Each number is 128 + 24 x the weight over its row's rms, rounded and kept within 0 to 255. Layers, rows and columns count from 0. Numbers have three digits each. The size before them is the row's rms in percent of the matrix's.

# up: layer 11 MLP up, 1536x384, rms 0.042, rows 1391-1459, columns 96-191
# down: layer 11 MLP down (transposed), 1536x384, rms 0.0252, rows 1391-1459, columns 96-191
up1391 091:133103168118139137150118100119136137145078071048150155113165128058125138105107115128168128142133106147185152077118142144118140097134086138130188135110111127107166112158151173133155114105151123075177126104091071141140105129130136112156135140090150151144116104142115109153150110121085136100
down1391 089:088126120110115160122118114148131132146112132113133107169116135139133119131128132153125116162106146079110114150145133111145150106176127133128127113123169100144093138142120147107124139143079168122107079175125160158133125174094122078133146123144134153142156136118130159113112138134142171127
up1392 100:095114064139117157132133117154097186128111126137128133073128112128091119164161116139157144123146152149154141088136167164146137119110130107121134158149157109111147129111104121119131172163142104103147081138131075101124159153130129142141143132131118105131108149098144140152109144114157136116
down1392 095:110128107120125120118118134106123128090120109119130139173158179109143124154139127117165138104130145142117185145108134135106109152125097150127141139104102087159146132114125166147141139152130147098109134123108133100119121131152112121120123126084109115123094142141127167092131099063155134110
up1393 105:148113148136163080067147128095085102150158128076186139120144117117116121130099128131119126141111087129118119133124106159154124100097108127104106109120159188109107126059120120127121114101145090068134105115122117155115117144108065099114135104148063126178148138089133131120146117138138163052
down1393 098:105120115119144123123141136119154132121180101098095149119137137141126114117167149126108143125110100169113137107122102099096111121183140173143120113140137113109161077104115095149105161116127163147088121148139128117168134119136131114135135087122180094146109148169153107112139111128123159110
up1394 102:142097157101185123128151169133125093139109118103150148195110137152126125164116142106132189110139146118108114123100119138130165131149115134139130085109132086148138102113166125110107113104129096123136104098122129118136121133123119124150140123077061117110112129144119141136102164151117127129
down1394 110:103112119136125135142154131137107156148114169126111165118103128124093123115155140128140120162161122109136171169089129178156137144150145142108130144179096114096115094102129092124114149137133091096141089112119122172134086091090131138098160084081158090112122106122145158054163112141095119193
up1395 097:106116167123129151138130123067138105136151119095127147119126118152115114122114109145156147164179120127118094120169164120119127144113154126110126152083141112152120108085092126104144120121111163139141177123129134119104136095142150147108097110153142144134142091107139132155149129135139117124
down1395 103:131132118132105148159138120154134146110143137148114125160105102146100100182114155123115073140112128128138113109161076115159159168146096094126111093163098110110147145092146142142168150146067125127120133115086158125090118137124095171182125183168102145100129097144174105098114190112115156124
up1396 102:132092108081134168167139126104157139139119124138104148149139135148073132117128087126154171070123129141154109128132102100129149108139102151115135159103161105139148118111137094144157092121138119165124120165124124132112151183137171158134127127166126198115138107103119153113149179170155131120
down1396 106:106119110089136120108109111111144156129114143132135103063146137113112095147080125188128121141169127095160121103158099140107119128122148089152128119109115128140114129122137120125131148076124182123076069095124112130180130107124145172142146108115171116121145083122126116112115101129141120125
up1397 096:113122126092152102116175163103114111112138116137096148094110146155143111129100153135088152122110135131112169136095119143141138126064176136149155111136111148128131098136111077118154095128178168152081130140108111131119119110163172132167148100132184134151107149104130101131164145144130096117
down1397 098:112128142111113132099157080139066146118109118081157099099133139098107170158157126121183133125101111130129112120137143099140142142149137113166117138120139130165128148164081152137109158181134124162141117135128148134168138142151113139134150168060115082121141179108119143131129134133161134099
up1398 093:127144132130108149126163129116100135097102145109125112145091153155152124127138113104154128102145116105122127121132146112111126105105151096168169111141134140096043137119109127108127141105129125102090158101129105109121126142142146136128138130093131110182184123143134161121157142130126120106
down1398 095:146059142126134122163117158115137118077121123095137146120170141121113164111097144125151156129129156090138100159131116125108144163166143129129120124131104131110129112166132116145067095092105155125124166109154193115125064134134174138147144109119094136112118117136118181131159148131125098121
up1399 097:169127122131143176141096174139092093150153128143153120164125125101183133192099129157144163157131103109130145143099107035167108148146121137123109137154167109157127162102103106099086095144130112098113141125132114116093125159128131122126181124114138146110088139137138069107138151112154143132
down1399 102:113152119157111100120128102134095144124138119102140147119104134104101134102114082147156165125122122118088120144107090144099109129124156111172124169156108122154123116104103092126134081102128156108163155100119146149126154102109145126168161110132138177114119110146115105128139096118153103116
up1400 104:104107151144087156109121133115135110135094139153098138116132118113158107113091083118185161131116128142115119138162167093116142124126127133147114109125098114178150104129109117187139100118143113122134115153121134186158147114114144127161115145129141162131130120134088127055127133145158097127
down1400 105:174122112113093114105148144085110127124136114154166159105153110128144140072133132131092085105142098110143132154083135141184149103185179157075115128106102175108138119105126108116150132135137165144059121151131107096109126135127115085120146153117132134147187156122129106129093122133086145118
up1401 102:176139138152094150126127127141075098145139068127137135125113143112107168157124138114175103067153120122124111141088110128094166093125145070144151168137109110119114107104117127132146147118148135125115147116129120133121128140087139148060141113077111096115154144141138098141108144141128143155
down1401 086:117105152162157080129168113128123158166170160093129129121128094130135104125153116118114152120113154130141126136099134109120135129108157163159096086126136152110137122098138111113121095132057100117154140127183130099126174086153140088148084109159157133113141111176124101109124130115097145125
up1402 094:133147138130137179146140138128180126111187096104092128134125150138130082111116130153089124171133111113195082138144112148127142104101140142139168140101132138128170125159130117158079187137141110103129147077109138138132119134090088107161133125113115132142094130154108130174147110122157107124
down1402 094:161159071115109148131122149120132113130145088146121109143130113189117137101122134218117129113113116111106136148150169170140132116137107102107116134116153097125107185085138112120123141079110155161111127158112143095114127132133106149138091120149132124109118101173142109127134120142111139143
up1403 114:112136148155132146178138154103167116108110137134161149169123167126164132161115095089117139156178095108125126118074122165111086136152071173152142125114118110158156156090146126076125100153094144123120113139102137126142150101163132106098162163108125118116111110089138096143140130133143103137
down1403 114:105126117133095147169160131139139167123159140132148134127172132091108138104102066159128173173145166113107176135107124119076131105122131113173070107115130121114125119167097124128160134102146096079133093109158094191154116138126086145187140111139103138150161151112141118146162136153117076104
up1404 103:108156101109148113122120100163137138117086141107098134168125106148131168103132121131150094075129133125147140175147178145138121079153072141130146107153127103130155122146084079119132062151159166109135107141091155158188127126152085159063147110144113152136156162151145105146134119159118154134
down1404 102:123094125088137164118116110158107142141129149089153132144128135079109113148094136110123173133148098135113215130150135087155123147122133132152103113111107132134095132117132134099123123151110096142099089099161164153151166114111130109129104147136182109138124069146138165092071123119154134153
up1405 105:122102064179168114123107106141086147094144092111173098110106118151138111126142114111105136110102115176158155147140141099147164066169150123132135128137156140099115126106121129118102126114141094101109144136105188146148117150137110159127162103093137132107084117097098138157139139112108192134
down1405 108:138104150092116137092146122165124084126100117123120158130136152135111109108118102138122098122146071097157164116056124157121112124123152129123123129131180161159090102085136109079161123130137122153134155123144077069138165147162138110156150151107118076143129153117131103080091121182141110114
up1406 101:116134121176160089099136137145108118116142144125070131129176113143144147145073127139119149164125130120145157154137171105141107133120146129159151123107119141091164119134154146114049133145128117147169133088135151126126157134161109094143104119134107148150091094142151185104124130143151134146
down1406 101:133161127132093152129124157121104125140135116106115123128151107098087136095191116142092108114100156145123098141138103132087142145103125141171141165131105133134108139115102112151145091110136121147122139143116125160079133115120131120147109165095131114142162167202137112083147115135123138129
up1407 099:101154089113135127180117124157084126110133142168124179094121151112120118153120138102112086141131082118119100143144115166123133133079108118140120088154107149100129141130118129133117128134115179149140133093127101105186120145160160113128093115105140129156102133149127104122128121151151074163
down1407 095:103121134150115133145144130153118120155116099093124126126094156120113125141104136147109157154163175122128124145109138158165136098146144152093129122112168070160145079153111126117141129096068096101089118184123094126105088159111112145127129117106086137120138137099138156087133116174146190143
up1408 099:122145136112095121110120109165140130162154083132157144111133120126145185146138170135060096161119132179091118110103125133120127110107139085109148161146123103196137151152101104105127101099136108127131167085088167102122082136103114142084091128134111117118095101100108130142130126131123117114
down1408 095:155121117121138139141122147084074119150118159127094137106078141092103089169112143135154129154105122116135089155158141103137143085141130131107095115075113141104125176116145135148108172159148166148122121120111108123118165122159157107089137106144139136119110134093104138186142163098103170115
up1409 101:137150145132119141088109097084119104126091138122110071118104104109144097177136096126092165141126151095110132116110102162109077131131100111144125110112188160114118140099118136124141092108126084152149121142133119106129127133118104126158128188135114122177165166126111128113130094117102126167
down1409 110:139134172124156121117130135196121134131136158122124132126144126124057159147122170112095091102146103112143150137119125154149147118135157130143169119166095120094126121154139136133138168109103114127192133126092131106149108138124110160114106046167119097088125079131100140123156105127101110129
up1410 097:135119117121142108115184094134162156128119107136121117100130132170075112136096121098114104143113112122095127141140128162125135110127093171088144137099212131123135114133124094133129108110151160152105175130154130129115125129117157173103099134144113156111126141112100124145095184167116132143
down1410 114:164135152152148127112137134148135098131117153127075121165108107093169169119148167089133125125150130125125137151138103168104142135124120119123095155187147145123104102135136132176129124129118100091118173148116115126123108147142096093138207134104161108192154155095160111118125131159178166111
up1411 108:174139105088156058158119110085121134107135140113150111125131116139150130109091128172156123177120113124120119126115107117122154106140113154111146158146081145122162121138121123153127115095112152125111111120115094109154125130129125156161158156146146123136078111151127149069103139119124145129
down1411 111:114179120106134138110108145082134118164073115168127116091111105135132137125057156136167107124169132153165160128088142103115126101116110139101139114122100091148152137102113121128148108152117110150123143128137120103139136138151097091143139116178118139072113120132151113121149144145100111113
up1412 102:089131153158131126165148133168163110158198183105080153154122094153156107139128175152114126142088127130147148082106132124125088102082131138156143137118125128116159102103103056118117134154103106135190132151139171123140109140110159138134132166164098125107147141147186111106114131121144110102
down1412 099:141139130118140160119167110158140110151169122124104145152134077173121135121115141140118118147142120113100102092122091178131142135163074130173105131074114138134144111135099132120146117124121119089095107146098116135096108144133111128150139129116146139122140139091081120105105128172107154170
up1413 102:094151141154124104139145145153179122110148166145159141101093135104143115126155082154094149140155116163061131136152113131110140080091128123102144153182102121154067112129156117144112133150121127104119144117177154142151154138081121113090124118141135123132093138181147137087120093113117134133
down1413 099:109099148147149125173134127206153117133166116132123095149112149099148125125145140124116126181131152162113126149117115154140140150122109086111126097104144076074114146110071100159141141091119149124114090143142149120183126146126148130118137163129089119112154109120146139143125163144137113110
up1414 105:109125143145104141102107185143108119074096117115137168170146121134120128150144131132135166110146049099149127140104144130181132170146043138117106124154109106080125156156104135118115117139105115126159110131163139143152103151106129115144136137150122123112136105077111143115127155103109138160
down1414 111:139160142152144149127143158102133124123162112131146115138129129161141119126114143105118112148115132149121165141132124140109161122140135132116118133135099142149166110145162123133101087127106091102112139156111177156123144132166085109164080146130103118160105183125101121128125119088132099143
up1415 109:089139125084137116093117155149102121125130149142116141119119145129115165114137148146124088154102129190112134130129161134086141124088141124147133135138125132078091187142170109100143109148125128139103124155106136109111095111102140164144137122070130104154178122167153092125133126115131124110
down1415 105:115151142121096121122162087175117109135109115107124113155107148114137137119122124114089095144148105157167139154142152142162140158124132120089103110167103118139101140104131104146090169123120107146148141111153104125150102144136132124164110122138161097142088101123101161135124177129111151141
up1416 099:127187155097083120136104111141172139139159154146138116105141156171077119145128095138113093161133113150179155155160129150139130126121130105114122124154133120132155136119106111107095129089130149165146079114119076124141121098082190133078165101105108135099145132121098120156099154085133134161
down1416 104:135117145097163140120134131067117108143104114088097131139107157076204146126151137122131167133147125141104151115133187164118110170105164094095148116139117120134103110149131108144170144110159097137129138142123135123143115124140168118141074172142128149142101128127095117113152109140107109141
up1417 098:108165116126107160116126159151125102073118139133159123133181121137148133117118128146095100181133098102126156110130106105131104110148106106148127130118122154148096116158123094155131154130146128117116112156141101109119117151120131154109112073138126085129158117105127137113129083095143146152
down1417 085:137119141110124131126165130067128137118161113128104132147139148082107131131072136148132150113173137113135079134126110126139130117130085114129092089143136099071144134103140057111142120149108145121110106134122153124113115154105120142158136120137132190148143115135106144125121116199181137145
up1418 104:184140178109130118178098088115123100131151121118078137085144107143127163129105112119135143175153127071134119133130087111145129118142094148121147098136127126109126157137131186130150121090095106137109147096140122112140121122159147133128132131111172116176150122091137153124127161144087119098
down1418 100:103151147152131125117116148119108117127120110118140134093152166101137160162165143180159112138127105151077154120139113178128143074150156124134145079089146131088106136133116118106140119124165112152076153156155122124163143125122127147145150091121122133162166141148159088171096114113124104149
up1419 105:137143149119118136149117147139152153175095135149116129088120107135125150102097123169148153162111135146065102123140120133126133109136115158128162129109143118096135126120127161102128090147097092104123131132118111109089121244105165132135167137130118155114114124117145136106115128092129108142
down1419 099:133122146155076135090142133128129152081133168147161131140142108132087126135099130126140150129145139154123157154135124128154096118126138129137135112141145120160138114153118127126125103095138128088142126134104110159107161106108151103133111178106112093142151130146111106091090114150126148194
up1420 101:128121134113141117139151112118150130107146132122157139138117133102120087127130148117124113132162111114133132103146130158194165130149115127147145144148120083134119089083141106128124081145145114124140120167138129155147114099144157085089156098136144083143136163136101097128117153105138130125
down1420 109:145142118119150142143117155136099148162165096096086083107113143117177131137133123115124129099126114139095107119148165121164135135153083123121128152128092119169063120119155097129111148135119160131127102125114139110136184122128145116104136122116156133123082110134141120107139161111129120119
up1421 103:147123104119131134124158179113116129113116108164115090151136111068136124145136092093128171158144165118126116141113133148107148128086139085090163107151121129140127104143169181145145116104099112086143171140113064165148093160165173115106134141152141133120162131134098092098130109138165167117
down1421 112:131137133130129141138122128124091147092126118158110122114141157178124107108139152106169105171149149125158108135170142085159139143134155100090133110153145110167113110090152126119169185054098103125109108173106124154156130147150146117148144173113112145101102077093127150157152141146112129134
up1422 107:175100157132104146132122150109122143138151153145112069141128131095143120129139140156096120120141087137077110134140134164136109102127114140124130097145180137162145118079108124139105072138161172087173165092141157145129123135135127094115129105119101108178120117118118078192111092144108136138
down1422 104:120153120124137151145096142167138091116118102170118127105129128092131059118138122159168138150159127123156117126136113161118176120158118146098138116121175156127183151115131132140159122105132105103120129109084146062106130184126144107128141141121149082113131147166124082103136122114104086147
up1423 111:158114151134137096151131117109138118097111091129094111125143141157092170117139127155179142143151141163148085126122194109159127072139125163146158138154093101016143145102085139082118126150133112098119121158120137126115153148111113139131152126091114103136128118113114129112118111129110133096
down1423 110:123097110130142137112120148109130157136136126134146132145074116137139153117065138119105141140134135101152114071108108116107174122129158089128129111145133138097047150115118188125120166144122122148117094148121146105106127098120128123105151150104099127103100146136121119115121168094144151131
up1424 103:138163140120141105144125138120120136133141121132153139135113129134149102156105184133139139126115074155191159132125074111104124156133170117113165102101114113127098118102095155104141158084124110162116137129110146143109112157134122117145134140106123136131125130096167147124098134149096119113
down1424 104:162113132176104104107154099102132136156138106117132135106149130105124091163152131106119104168160122123144120144134102147098132128134074130111157123061117105163124130139110106148072141136172173151109092081126135183096130109098156151080156122117127119153134095098130145148111150170138112138
up1425 102:147132110135159135095110132109116141157128127066154118112147121117107091158121119117149141144141116114136140091168130136189129091142134139160130130142145172116143140134135131118148076124121071168095096100190163148146152098130104170114115111132147115141125137171081101140114099187148143127
down1425 098:134134158123147152147101112112124144135134172148135144165156141095121154093111135114136114157119164155104138118110126122118111138143128125156122158126158107134170164081121130146152134156128139149103171109125092120139170132083128101130133118142111110176145091119096150128124163064149134127
up1426 107:129136129106120144151132108137120108136118119167138135142105108094148068108115147150140182088120115110121118132142136131134149153129130144076161139157147125132123127104138123111174156130111079126123105143091173111115135149171131091070151164172134139127123164136104124162140155133151129149
down1426 097:106130160118092149158168122166156110129141113106092088114165117151106117087109171125158154129111095152121128096119098120148138130144106126159107145071135120099105163103084159159170107151163144136147134141157104102090091127123157110138099126115108154111149136144154135101097152145128126135
up1427 104:156103152132129092099123114143095143110106143154128155139138070097136106103150090121150144138068147175163115133127136145128149105132119173130147115111115141141097120168159112146109132098105141117151128157141110125152117110099137121127126109127085130135128129137131136145095123163113126145
down1427 097:159100100136141135102158095118147136155132158096087109139142163152153144171154125155114126093116150143107172138128118146127152133085149107140100121120106153117141147077133082115127133162121143161145149122089127111088142117128140075111136101083160085077118118084103157118101131118105157137
up1428 109:082098109145126121125115119131179134161138168134159127182113122130136144176098138123160104100137109097109150132158135111131187135146136145113123118139124087141106168126106131140161128148091099146167098148129142122145130111110098166150142146145126183083159134131135130149115139117135192153
down1428 101:117137132129140072174119141186159122107110133091121101124132137143127129118135112056155121098095123097095117084119120160155112153106094160108113122074126168116153131179121137124168165157134151098145089082139149121143116144115113150157109091124120158140144163116127141122103123137120141135
up1429 099:103131097230089110135108153141125127120116157088153096144095143120140088117106162148128154121126123090138126133130119166143155119170156125095147150154115123137154124082132085126133124113144154123137173108141142153118088135111128131126154148054105138124123153140081134172117089144120174166
down1429 105:127114118132127109120141131108104151116109126162130149105125102135164118129140137154150125091109125092147144132100130135160140126113109168128140092113112191099107138152147143158151141065128152116129157160112144156107130149102086103134140150110133133106110118123154129122157124098074094133
up1430 091:135137139124153169151130170165113108137119148130132083143122144144139131118100114147128081098133139140142158089138134159137105127116124105143115118111128102111161168134156097136146096132087112118131123083137175114100145102124152120092130164116121171124137160120060125163102183109125133079
down1430 093:084138127133138108123125105133137101130125117134097185139111108094116084103045122115125167162118103114150123108137130127140143161156123128164106113113132128140122118148123154087144127108150137135133124097133116116158146139138163161107124094154127134133107124117164144126107127113143104103
up1431 094:139133122118125093089136050171119134066128117149174144140135153111111146159097151113082152142127126167154092131121120110159119188167113154143135108094151090153152118099131096155121134126138137128128121085094101110172148140114055125088142133137141109145117091146147163173106154123122127172
down1431 091:138121116141139181151147182154139080163116151170170103102136113139101127097125139116138113138107140132116123109047145121095112111113149144102160130140148093104112147135172158122104151117155113118110091146115140185090127108118143110117109143116126169107176138110133084144144103110162138153
up1432 095:120155121132127114125134154126138135156111131129168143105100110141130147146124147174159130192122128144119117135155168116078125081147149127133106149136148151079166099094096083132078101139139114081170135159147125146148108119132125099116148125103101117126150173112137143079131150125126113205
down1432 088:132097126130100126105135135131154131072147126103117131163111119132126133114141132100097149114046123128133148123116109100171114126113143140182092135135095105203106158126202161127139131136083111120143110168126127112136169106146114125113139147107144134102134095121113136196102118105129104146
up1433 093:141133100107105165113126144111140156095121101085136134168103098128146106117106085060156193115113114095123153096114120078119173141113085122163145131148107092113126093135112098130184115099104143137106121084114135153139103129136105091114131167137156130135106169168159133094142147148134173108
down1433 083:128152148170141091145115181088119115132135128139155152078133125103131169138108158125072115142141124125139141095127090166105141118154103113116121106111115119158130187118142174100119113113152140147169089152120133127144145106111147165152112122133106174131156091081082179150106083107111117116
up1434 109:124103148098108126123141132135088149106135100148121141171147105131122133133143123131143139113121112133094139137116110123117069128112175151140146098108221123137133157084134111149140142133172111149114150143133130111128080131111138135128168144129118147131153121078193134174143149119163118143
down1434 124:120169089119118135127100126117146134131150112124104098153112142079116137107174131113146130090135152152113122113114118178152121149141123113151094137128141133139126115098165128116115151142104142149121124099111149148097099188107148082161126138152120140132111138116119120135119123151122147123
up1435 100:125153172129094139144199088120102160111137139122141144119135145133137127094137142143125104104122152130169094134135098096147138096139132130147168143117127137133094127108100123122131135132137128124151147136097143116131139074159119105138126087104179121153118185103127125156127082099101144125
down1435 099:152123130129124112137134113157136127157087102190108086089093173093112093161116127098159143101112077113121136166127125133179119126133135156156088104151149161163096141077135106126134138132090115103111123116147158115095155137132139137114134123116087096156078108188073123126122150097197143163
up1436 106:134147122118142140132049109136085121134142114140139103122102099135124141101096076130142150111119109131117128124059149132118159087124131127102109146177098108137128137138081063131119131114126120142116155178123123158088070117133114128143143128138117174143144159088184183112092168110140146086
down1436 101:113145134134128135164117142100106120101157120087120130121116143121134142125146149111142116130140158128143139116074105101100143140146160155125124125151095145096164132117143116134130112147116122122121141095170130136134148111142119143139102132140157141098176111134092125103120140049077101126
up1437 105:146160114152175179121197123119130110067189141106134147128156090130097101132127124121128116113159097129104166099102160115103119110137189145147129174159134148167125079124117118109151120093140140137118122180132097121126120142134118129114132069119116126154131136122137112162162124087126105112
down1437 104:153129156170135089149149122167171119133158131091168104082132127132122120137151096131125120118087140142137105151107135127132131168145115117120103107147123108145099131132138112119139151154135127118176179167107144131157164167128112117115157164137110153103138141115141110112108072128129156135
up1438 107:193112133135138131132095154145189134123128083152125094123120087159148119141098161130094129129142121111108137119086167130121165123133112154138080125146144113099138095102127115164110145091125104094123134117150118155085132142094124123186127133084138119107113137096096131145090092172120103117
down1438 109:145110168118070139142156119147104106066104157164149113158117133151142124080098147105106161132128094097148077146101089137142101126145103134152131175148160100153096086128113114144173156123096123096124137120118114147144176130186105140164054141177107134140128111150103146139152154152127095119
up1439 106:133091155147131117136116141089127135131104107112128114098131114116126186132095148120105133156135159128124139158124140141088116114144114153118102110154104088118107156149154153140096100103135152153128118129091106121126116102084163112107148146133135148116111156152131180073092123091114142114
down1439 108:079180105132144140132100081173133105136105143109149159134101140169148132176081150135116138156147158175121124134146150102130122138137102121091146078143139126137111112133107078160151145133164122170115096150086135128136119125121128125110127111128141153135157131167125132118121088112110118118
up1440 099:088107099126114164131116144163113128103118170127113100145100140115118124106161191097105164059094149151152113147131165132146114143140115114135167174108089136147096136143095072109134146113104094117116174117098096121168157139160119115152124084064121125134104145100140170122159147113129121181
down1440 101:125108153133104128092101143108153127139146147161123139135111122115111116167126089127106122191131141155121114120105124121161164126153171095129167147154139182143090161121082173142099140139103123120167125093125108128117107138092102125101063151112117162124146202119141117095094111142111155153
up1441 103:164120179130117156127160173109137089117115093169121100146122108139149109122164092155144139095119106121133110127125104122122149120099086181138127171149137103135137116119172133123102061107091150106132132144143167100124146128168151161124156136121144113157088091083134120121131140148106149136
down1441 110:087108094126105100121172170129153131107099142143123156085136133117097118105123145095160133156131112173137127120127112171114121141110169101159157072123091148119120139174081138158122134111082132120128152132117147127128109102144118139107128117103148096129140093164147097148130131180156085092
up1442 096:164116137116146125095146131156146127121116160136129109103154103118175078167135127119157106151115134141137112082140129188144169103098145125127092140153155130103160152138099150100093156127089092116119135089082144137109133117103120136126154110104141111111142131132160081132135086123156151154
down1442 089:114141124130121134109093099111106153157141114131116155136119135114109120123107127092149141087137123107125139126135155146164109114159100154121129100142112131082163137117173156168107114108121127156116155111089125157186116145083077149124099143099135153135127103169140165135116112130104112114
up1443 102:131142134111126106089120123108127094100119140118120144153098143122098159077134120132135130142108146129126170174078175082068101127139129149082154189157171117123086102094083101156150129096122116107127160111102129188143137141115118125142100115097126101180130148094142129131127124121140145154
down1443 106:152122150126150114128113134162126163126116185155100079156144135137116140144095085156117117090177141122118120120127091136131131146171116142108139073129128139114152087128136093131168128099144135136125119123141100161124112133096077152104146146088161126126095112104110128149145109079078117125
up1444 099:104087113161111131129098125149116126161145097110147104125147145097117126096155159101130137163120153133137131106170163128142100147161167119136109115129143109109093118086117090082146101069161182146066142149156136162158193138119145112124136102134100135129119107132135117177110151126114114113
down1444 092:114168138102123100130135127152147142150165132080117140110149145108144145126096141131146152150114138165136136150138095140096144166113175182189112158113152161092144116150126149147148168145139167112101083122110157148154117155113140122118145188132150124088099146096144143098140139131130131091
up1445 096:119117135136107103104127136130119154099112092152149113128160120117148117150135193143115142155138131145132081134121124112100127143107145145127188114130158113131098116111101145129124092114139155088125119130126115149121057137181118108143151133137144135152159162133141090147105154155171109138
down1445 099:096108099156153181169150092135126137146131111089122136096125151157163010115071080131134101124127122100157162089124117153150175138120127107132126059111145121122149140123164131103136154109099099133155146163154137170163110124084117152120147110118107091144166133139109141147146151144139102133
up1446 108:142108104140111098172103154112114120139092119138101120167111120151158120147141159149120183106120129159132128125154135131155152129145122121118175107128123128159087146139134141075128119113144127121146115130114094128139073147124133129144076144123087119105166124160097125118116114124132123118
down1446 114:098182093099143152130120147125163122105195137074153107148094173071126133135130115117123151124144126130125186105112129121120133149089110125122103149123144138176113149113127135127129126133113094142115137141112125118085106160071145114144122180096111114095146105129118137133140122126117139120
up1447 105:123147138106087155191091123097094105111124142112160093149113119126114142129117133196120145123125131107100166118174166180152153113098092123127122120117132144133167165114082169124144124124119102134105119127103167176151112128110117100127114132116098142141112150111138135115122150136126136176
down1447 104:103141098150128117157107116128105125130120097135092130151130132116137133130111133153141134141102143157116101140143139122140129139121141160134075148095142168125154152115112114143101174107149135131151125140119137128128158146116147157108141140140128114127110131123114142169117101098135134132
up1448 087:131128127144116104146095102145114107159112116139140140118154154135096113087145098089160136120058150154119118092144150128126108120109048152165141107185140141122127139114136145114111122116113136156142156160121128142141071142116108086125135126108121176123111135152103155105175071124170090119
down1448 083:111175129146135190132132141135164119134129174143147119122109155126083129150071109158124117155169132112141088193107123129136113097127193111150144101100119106161151106130124117146111136140139144165092103146130097182115133150115139151080149138136131112105159103128098115101132176107088105106
up1449 108:110162142131113111111199112099147112140096152143133152130108117125132137114148114135108141120103091131097198167116107134159130145128111092108157153158116116105138101108127112134160152127150168099133154129126128079119172161109122138072149145121158107157106140119141122141105094125148114144
down1449 107:114132142134174131122151118154105102156128111131107099164158136135135141149126139141137115131131143123097150114090129142117124151172095125162114118094148132123125148088164129158137143152109090143123139132123115143100094133151121118127169110127112151194085144097104103162172111129147136144
up1450 101:179144140076124119118112116124154087146154103142122160111135159117138121145104161130163100180092103113088138118138121109127143123118136086125103152125152108143121122110103130149148151130141139103077147107118171121130155122142120119105124135141166172123107126143120114168139123176124141152
down1450 115:139146146131144114121137162159149056140131103156148103108148119126096175142128081139131130116178127139152101153141103082114099180120155132123126157110111117152083140158117167128155150148095097106129111131096133117107075142127145114131114128100120080154128167123142107127163162153141101130
up1451 090:164100097150160159178121092142107145127129148091154130133085116108142149139123096122095134120133159148121128085125107170115128132135131155119114098093157090124112157136084103091097183155132144126128086154171185111156139155087165167112120164120126133135189130160132150163120139129121074105
down1451 096:171109150127146143115146103117135102103077133125121132101122098148125177132130128143134158145099121112136163172122116107085153170084101146117065097139172187144162101127091132121142124132147147101100153132152117135104206139169143084127157089164123139131114118128167116154121130131112139124
up1452 100:104075114148101127122159143145100119026123099124153134114088096137130115150123132122133127072124124162105125130145136115109161107128092113121112156143123087111122108134163139193176120159135139103131099167122147089167133103109106115158136165141124154143124141111099098132176140129145091070
down1452 104:141166105149151078166119130113118094130097117111127121116156131174110097136130126121115145120130126105133143142100095108122118105091114126187123156136126153125137142255131138125137116140129161098135085140114148107155134125114115095126101117126147106125118121127092162073163132145160119094
up1453 096:118100157119177127151128190133088135104152089128130112085140121119164154141086145157126108126082122139156128119117130145194118107104146135083147063167114148154109145154126078146194129136144139102139093135146120114127113140101131137136187142115109142117126142139130138110146085084120150156
down1453 085:103142115134150148136129126139118136116107142147129121125104114156123120114150155118136089195134087090162103112117110107143135133122111144150111175134092106140124109059091099145132111137123141155110149095158126127131135158140152125153113159125153050136164130124102131137158120133144164091
up1454 109:130146114134092123145193103113139126083086148131087123135137159115149137140128156159126049169174083150144080093134155123114112103144136131103137131107153110091150140100146151150081100134137120137136144184121103120133136128095133137164056164115115103133121119170141123148133143113101155120
down1454 113:142153142091164112134152147101145106121114090155156139101159113117119113125124131165112157106093121113144137123122174080102082109090168126137123142093139127124118088105110141126143071124101170175100140106158136123122143135141096117095125150091108110156108136122118127123129158178207153153
up1455 098:163144091113112145107081103097138158123132116119150131119136141150135125115139187116106137141160123125119141097111136116141096147129140127120170108101139095138139143122114144136128102120096102121129107118073124131150128163114134127105116133118107117114080131094167141146216126077115122174
down1455 087:079095090101086110131148137138150140165099146167098133154135119145156118120106128147116128101143151152123129163121127149115118160112120135140118102193135147182140105146146140138120107130136152133130154143125137161115110104155115161150139111142146104147096106117147125128125137138119119103
up1456 106:130115128102103090161171157065132076123155118117129120147122105162142122124098099133148129124129057091157116127117176115130098133136097099128157092141123109124121141145111138130073101134151141122128166132131111151129131170114080107152175115137116116108156129152119132126126121117136112111
down1456 098:136108135093047135085120126129105121121150099163134179091153121110165125115137161132123125115117117166109098076108167165127100117127117115113125159108141098105101140181145137152113126137142121103147170150091143155122133125122129105095157141158178108112142157125141111098127125108139130130
up1457 098:071105096157138110133118171135116133146144123171143124121147140115117127151114147177134151123119147188094126113091117099116108174098112134080143128114134139124093135099107107149120184165126112127118104162070132117124164193176118093118126135116143127137177141114127075162119112129093109088
down1457 105:108163154114158141119120150150136172127103153135077121062167107115152096106129156131092130116143109091162149098164116112118154111143136131077145120130123103118150115152126161130129130134152145141160122125133130175121105135097153123126118131159112116123147164123130106121119113163131109137
up1458 103:099106133127088168157136119133116150146127128128130088119137139096108094101097127164116101153137139122108134051114156107114220110163127109098129113182108102135119105116105126056138128132123116145118161117152118142134120089127124090116141172127144119109141109130142116142119168158173101130
down1458 111:116119134123105145098120129121079127162134112166125113149071152095098152118123159108133154128128113135079179154113119154114133160132124169138139095107069083105115126210134111146126160098130174116123153099159117063123142142136134070110106124133108140151124105160109174122122128148119140140
up1459 109:125121119143082103116123147116127086118112124139138133123092103101116124109102153078159126110155105120129100108126111147169105169104127130107092136120139119130161131113121152182145145168124143138131161150140143102124116165107184132180093126132123134099134130126098095138168107177099152123
down1459 117:202144147141142128166124129116111127131124144118170103130132093132080142144118126127103157126147111121132110141112130106130150123136117087121134115166167114113129167131117107123123078081112115104117123118167079108089149098131149183124089136153153146100157126146148107097140142112114114131